Weights of a small transformer language model: width 160, 5 heads of 32.
Each number is 128 + 32 x the weight over its row's rms, rounded and kept within 0 to 255. Layers, rows and columns count from 0. Numbers have three digits each. The size before them is the row's rms in percent of the matrix's.

# o: layer 2 attention output (transposed), 160x160, rms 0.0893, rows 28-33, columns 0-79
# v: layer 2 attention value, 160x160, rms 0.0883, rows 29-34, columns 0-79
# q: layer 2 attention query, 160x160, rms 0.0884, rows 32-63, columns 0-79
# k: layer 2 attention key, 160x160, rms 0.0846, rows 32-63, columns 0-79
o28 112:097058132202200112118126107115157139090150151139154099099099120155140158134107121158164144142109091116076151111165159129151152116141129124133109089049095122069168131102127089155112136197065103154073114155122094082127090097115161177100123125
v29 093:144135144107157152149110106156184105144134120082152084096136089095133104143143098139054110163114093107149118129104086157147125097104205165108129104104104144080125069143114134131042112160128127138134082094090120175155102116132154103084152125
o29 101:157087141129136067085133099120102106081093109159162138130094128101119156103114125142169098126118101137120136130135121171177179128131124139149098080116136080115174124128117141128200149158112141119093148158092126134159110146125122148123096158
v30 094:115150112145057134104129149120137151143161123198115114153079169133166139142120152151107132095140119139110120147120087124110184162206105122107138145162107106171136140121128096139122125112156150147102187094139130100153147146077120124106162147
o30 109:127187124125063133127069108170122151136132146148162116140153099084136118124119132116108111125131124161187090116084126108123160132089147139168165142146153180173092195156095140064119167136201183113112165133161060145136130099131139120127108145
v31 080:111173119130135116084084145140175130131118127136147168160072189107142105132125142114082128133075115100086092118182164128133170075100099149159096156121167139112136148105132167062164121064150101121134086169181168199097118130128100130100137099
o31 091:125060145173166151172172174170218141099139173163133136096086128108128125153096139064164135097167127158118190129143087142135118091151158134129134121084095098168125156146139113139063161191072126130136078156136053147141116082074170116119109109
q32 104:116155099153103138125122204108061168113119109111162129114113139064107164123179125113110130140185148125078155102126120080124095164148076090172151080181130110178087149136169085087149156138162100116115155064109180143092162150186081063132081133
k32 105:116153107161148112131121127103131123102084135072100191110125069091115205074117170086182150174121171115107135101184125104139119123090118095174096143127156091185120201076069137126166095124162111143128136168151183153045112137127119120162121158
q33 102:112138087119168103198136168135137176113106135127094090143149162100118142172107143058149119130133155094161120129133118102100140134150119126149177117154141121150139112098129104062154095095183179058092130164128096112152111171132155104091136067
k33 103:091171138102097136091146134134159128120132136125126128130121113123130145159097124133129139059123117102127115106126074094102114112128072097137158072156097157191179123103167113148139160179071172135148145152125170127134097158132117168131156141
q34 113:102133132094097066140172125102124114111152080138151136226132150113068146134126187135086142118148117131125181069177152144147134183131099123076140125113087144145120151082150156175237137114108167093110086122077079133141086134124114137188156101
k34 113:151145151078152114106136098109109129157093087142113127164071064117113131109094135117115151106137040112159125113140109116115147139101131160130102119128141127122191143115191133164100140110141098138142122151086053125090189147080173179093124175
q35 124:124152118137122169102167124123062155109169154084165103102103115082139146134125088149111142140176126179077144119112088123143093119128096091164173122201147128135051132160170095144138175181144107093126136063092189122101163186211094094112117099
k35 122:123130080160136131141122094097103155101085148094104162111126040117110198075129154083155151166148157116102108129138131088131124114093134048161126146143101129147103142073060151155212072073137096096128157173126156156080114117130134121138155184
q36 080:129071096148130127204145095072155129061163125176078086144093135182129146134114197120152149141152112134148152121068127132106167095095128125172158202120110146122122137125077134106153107125124189110037148151123100106146126167140162147142196081
k36 084:084147124123102104123107134106155136108145129107163078206108117144078127117092135112117188054105124101151138064133150124105143093102063079129180153121116157153163122089108104126099099097080209109098144142148141100212164127159127169120142099
q37 124:153098141102147096160110114125194119147117109184101127153147140174117095130126149113134101113064130098175117162127173146108152126134183162096078147049084136097183107090100173118112081084110142156125104176161070122165092075040187173153154154
k37 123:122113187083124132108140139142153108147176109177173094137128198143142047200124099172090087089120112140147141148105132172119119143150105191095124112117147125087133099188192109126070179179126154143121099089110088109174147142122135148112084094
q38 109:198116134112147164145120147120121097097121058123139100105130085107071108118103140096116089164047113163186096168056157153155099126133159177086128180110154141071053137154156105114082092142153161082171118106100105161101093124136137108086115164
k38 107:144069171131129089127137083130147086073154122126145083071149143154073118148127149174083111140157142146108087157135086137101109101116154128073143167111130154113108126163195122176164125103147089038103095099083111129057101133130141149117146122
q39 106:124135131144050099177113136062093107113095097149156111150120150142062168133160172102114150113181149091095137097153110045098102156116080094143097102140141120213147145142093069097150173130095125179096163086164167121126131128101111128152139164
k39 118:124157149123124096138117161124144122116113120100129166167128128141145143081131151135192188177095120116133176087190161122129117145076136134164064119119165088132174237092063092086085132128116133189161135131152142126136127093122114122133093099
q40 106:113210131108129120076135088113129114181122137133139156125083115191129105131162055208113194115135089126102179078158127083077126127099120096105079099067148150099191155102092179133091091085121072178116121147132109063117106123128125174156132148
k40 095:153171130072090204146145139090122112186119126169138109166111129107149097154147101145070157193087149103162166160125152136120165155116148139091086076105128128085089191088151160159157145106192136126098150146164097124131075104100125109161146149
q41 128:133149135119170152109182055167119163115193190136157112109121101169127066145107095164107119146074118187120165157132142181127131090145185131126129163070134187060114096107155180177093101141151122057161061113063094077122116149116213186130171093
k41 131:140103114122163168140135053113082156129172129170139108103105134138121069180121128132059098108176131119102117178054111147130160142138132108129151138135057126073084062168163165196186115124134094075101128121102109139130147147112166143129139189
q42 103:158059134131146099171113081109155105105109143171120127133143149214090118126098198117126131110060137130183108161104133141126139085110172166111100169038145150096170095130102168132119108116076149144113110181149096114162097115060161169140177136
k42 107:122093154108120106116108152119182116143181126165151090163149217172125064169108119174146134100086104151167156105121159181138118156137119179117124123119137127094126137148125082100086138143055186156114098119135098079217151118158123130105113058
q43 129:159138119108212137097161103165119175143154163140134120129137090150150051160098094152129099134087121170139121152126131211152136112143171154107133148087140163037137084100162190162092087131169131071159066151092072095130111139131188157096128112
k43 149:146100113110146169135157073115098129127147121168131091090081107109118101176124115117052074091161129146102099167072105139119143124152113114109149125130075161099080047156192145204177121140151110072099137127120122129102132170119156140131128175
q44 098:128137149133132143132180000129134136118188198126145116129117115196116095108101130189124167120088117185112155138131107155122137047105157114130114165064113159090164090150099155203112133162073149128140118118112110072138125141082163204150197120
k44 106:113110107131123132137082116127127159145170147158139120170139177157142069124133113147131153133130078129146170131085167162146162145139153131154136136125085119068104140134092137120139109083050136140134123141136090109225190113139150110117141106
q45 096:174178073102111199163111119031129121122070139117161116167113103160099103115117091100101139121148110057137142107118087088134124134078115052078089156123086135103120171147107098101101099129161114180069187095135100115144094109127159174161103135
k45 096:208116142117110197098133126112122107124125088091149104143080113116111084103136082153075143176124108058104159153167143102124110136070111105125081149148066093070086246086094105123119125118181196174097146140110131118082086086078095165157118157
q46 087:127118101110144087118113201175148114194078124123173123163174115093136112171141134089092114111151146121166131105212119114130135130151112217074160101134175102116179106127165123134163144090196117121199080146119086161130103130063121056087111138
k46 083:178103100094113125100177118127159109137079139170063181090127131112190129155110138122167120128155111150117103137145115071081115127140135176112090099109099145123144057151181124138096111181159071122141120122099142147107121170067136136141128140
q47 097:112234132124087143135113121115124175187136141131183144171124117140095113140177098132092146132168146144071184089158139118135149112100095034109077076083105127158165173159114124164131155146149118186101146059119145080122166096082096149134123125
k47 084:145159140132122156107100144138079152131156110159124132110140109113107127117165096095112138207104130115083206160147188130140144170125150136181053139124073085078124213104051192131147097092143139197155123116138113181129146112071129108180145192
q48 108:074135132172122050156142139138118160139150178175110165159099179148124159133187159163099141110121131155091202130203158125115116155124121145132118108097114123150176106045137190175191155049126091108135104171116104097125147183113162147144190105
k48 105:127183147162174130123143131164091146190123119150113202167082139104114136143129152089156133072102140137103182090126181157133187183150120162184146091129152089174173082118140139121065127134101069156110138135145127178143162198096173147137122159
q49 112:145141133153182130129123166148114215125133133154169182104105124102136126083181122154108105113074171182173117154086177158168105135138157116156091045075118161112165096059185162160152092130129150116169153109131140105163166109125103081102054108
k49 109:075121142117162096115084155107145093106157084129117120061125132104116151166143097105168079147125149166147149153125102164165117191175133147141128127102163124119107175074183143105194115168117145095113122129148139163119137159117154080144109114
q50 102:137114118125137126145122134129136097094035120127130140134129074101165138149109088103152125136155125037121118105106106089112111136141134114153125133149149074153143152162105075020021128088122091153096184150154145180090128148145144136109108170
k50 098:148176165164119181132176117172107091108131129094145161127113133069129148141118127162109136143147144094093151124135124101135109068113145114167110096148127089162158128117153106105081181130155114117149135106104183096072057115153093150163135116
q51 109:124196127113126164104144107148093193127185151126204097133127093127139082152128063159124141153102134194114153109105128162172121099130117082123110079134157156061105123131167131186119119172142116127153098064085138070133166125159109132083087120
k51 118:133122089122116145138136100092071131087155109143128105078088087130117145124157118094073131139179135151081099178078099112117107152132120052105113140124077163103063111128140163206216108110150087059120155153120143157091115150118146122152160182
q52 110:095166123152108161102149128121057153120155161077170109115116111094113154119163101147111157144186142154063158104125092097137114131131066079149168107190159121159090148165153092142141178173138091110132155045094193126088160163196086101121109103
k52 110:122137081164125115147111110119116162116094167090101174135156087129121185070139167100178176194123147113122159112155139113148134134093152077191123153127110110150105191066045151134193072084125118144108144172152154143107134112131136113133159143
q53 093:124144161164130107078146069162115133191219140125105141064096124151140126118130123221109186084116078188108152150144137174139089107161180179138089157091074161092131097067142180236111119117099121104135096169113121131148129159109138131145187144
k53 088:104121095150131125162109122110147133197125169125123117124131135119162113125162142078177135100090117136181141110127165180155188167164160093152113100103143158116123083094180147127143095107090109122116150139140093171176187152117181130147097147
q54 102:088105135148136106140145113122139081102172164065130107142148156129174155130076180126154135115177148104095143124141097150136124071134118117191172160134087101169156156178076127106138191163061176162054165146161166146143160117154100079179135049
k54 101:112173108150152105125113155136173126117085167095124106157135112135141149075102125097163181092085103112163103095159180111163126092130095116135168131142130161138176098116094120084085144113060174144165094163160101083205195120200096151101179055
q55 108:105155136154159149088165089208097132162143172087157098145147083079182108114117087188138156136190120160117125103125103186172142060127123155135155113178155095075163117176144127187094156177140140134185120103100145123121167094153091075095048096
k55 098:113078021155142156119115108138140135092100165159092098109159110117173154086157120135111140143163081116146122120091118119143098123174154075130172168102074126118079057134149168127179101087130093077128128144145149108162146138160150093122185147
q56 116:113124159028060154079100125124146084137149069129110133120117132152156132167112097119134181107146086094100104076106117092088152153124133124131116124150111114170116157155127040116114151108053089213095151175190130136091145147152077202146131192
k56 111:122159168069056145144155146103094151135127106102140090138121106157181141111132126085130171154152145169135116133140144130114151085119180129119050095178152145131129140102114085101120147102122120153182178124133085151146082093119094121159074123
q57 087:185143125102152182140083143104128132156139115078157081121131088104135102120132108083135090171110166123122105158085129137125150097109109110118129150138152121104123135222103105097071152179155132149129180058150183126124142082141090104071055128
k57 088:127075128169118118134095147146173116081148158113123088085197153157116119141147129157139118195118175150139131166144129121155080129135121121109119191090083145088102200112058132076210103113120180105109113131138130101120123084127095098134173087
q58 104:120178146108051167040117079098139098134145152088156108126167102127101103111103118141132135142125122143086136134131115114145130098140110094139150133110096148128088168202114154166133203204107156172190111072107153124129119063113119189155127147
k58 107:161101117128125131148109082146062175104093131142128145119145163144108094075157155125106126186147125126060089191101147105115127120120156135102148171155125128060084121233043173171109135095166120169152077100114103148128194115128095124112169159
q59 114:165140117116151136093118195157102135145124066105110105095158100081152121151112091134150113138133122167121118126108141170152113165142132168128162131179147125091091123125169108120115105130186126075179108120123136134121137152183117048063080140
k59 132:146123113129120149152164099105098117101095107137114112101086063091104162141123156097081102114162149142085079145121101087107139110134115086097116109128107174148118077136195125190179102150187080070103156114121146143054075149119137145138129184
q60 099:124200119123094134151126100065117183086122151136169152176114115160105123074122154118111114166118122153128157092068144124157147126100096018122103122086105157121078199168093161137151140148097177185122167063121133112140145106132094183143125107
k60 099:139141172116134133095097126164060127079145075126124131133093120144015113084155094160091150155119154108069103150116144107130116131094114124128144176131117140106119184137085142177099124085138169158145073096099089151087168091128091160133166153
q61 114:119069127132088095191092179100148069114059065157073129141135172108101193134139187078134128115185145083142111112143105072078137143114099157135148147150121081222167150164093070069166156109099127171074176161183148160129138144119108100128140156
k61 123:123155154139099094118130183150190108143104127109113146173154136143138154093104153148188161132074132124139143066209153117118121098112131166138119111132181131187189176100098069072053136137104170174153129120162153103158121106133088129119107079
q62 090:120181146125121179031168063128093137155196180079180107134130095110155124143125093208103154145164102124067163075128106114135127091159121080151137136157127143101106156193089146170072151170117136115101129098091168154103128143187068114170106133
k62 082:132144085143157149139105077142098159106102180129130113124159067117165142109127150134124142182171122091154125139102152149161131099110164056158136126110079128114098125166128214149192095057139125146144130173135097111099143082146132136152165159
q63 105:115220134107080170087119081138135153150175147082145117128135101125155103118097058167147144175137118188108133081070120158156150086111127087129120135137105136082088169199097112170119158176090146177149128089111139114132208124149087169088113100
k63 112:117136117141080161126125098152065156108152108143105102098130131147094131091171129134074142124157145136073081167063125109130134118141149092088136195152064177114068101166114155178152118059125118110146116100115133158132159111145087121133191154
v32 080:117119155123171168181104134149108087118154094123105123164132174062132129118113153118106118125143114102148114119181177133243160139127106148133126111061151110172109152156127100135151119196090119129076060166160190129108123086104143128162125153
o32 078:104078130101141126102166113097174161083101177156145145131200107158099116179140131087083116143147132166060128164135109108069129079093105132108103103176125078119098134135145143199129133100119120163137212078062065160116125119162120116108114080
v33 106:104150104178146126090106161105073181129176137191156156150121154143150127135104134131177187109139119065124132104110084115198126143100100095176105148201169138175092146144102146139160128187148164124134062150140127106132120108105118118144131220
o33 104:154135151080140104138187116118190083140139103144167138136087127165122106078130163096098104102167204118097146117157149179116126092163158172129190104140169078130156143078163130121057153106126152139136168123134078183131165130113104143132175146
v34 099:158129178158094126117062093163098053164171136073118093077128082138061122111133112110124191131123135153123165156092129165085121106096132186148130157152098143150128099149047082093114134164112143116151104138136093109131158172143158149164159210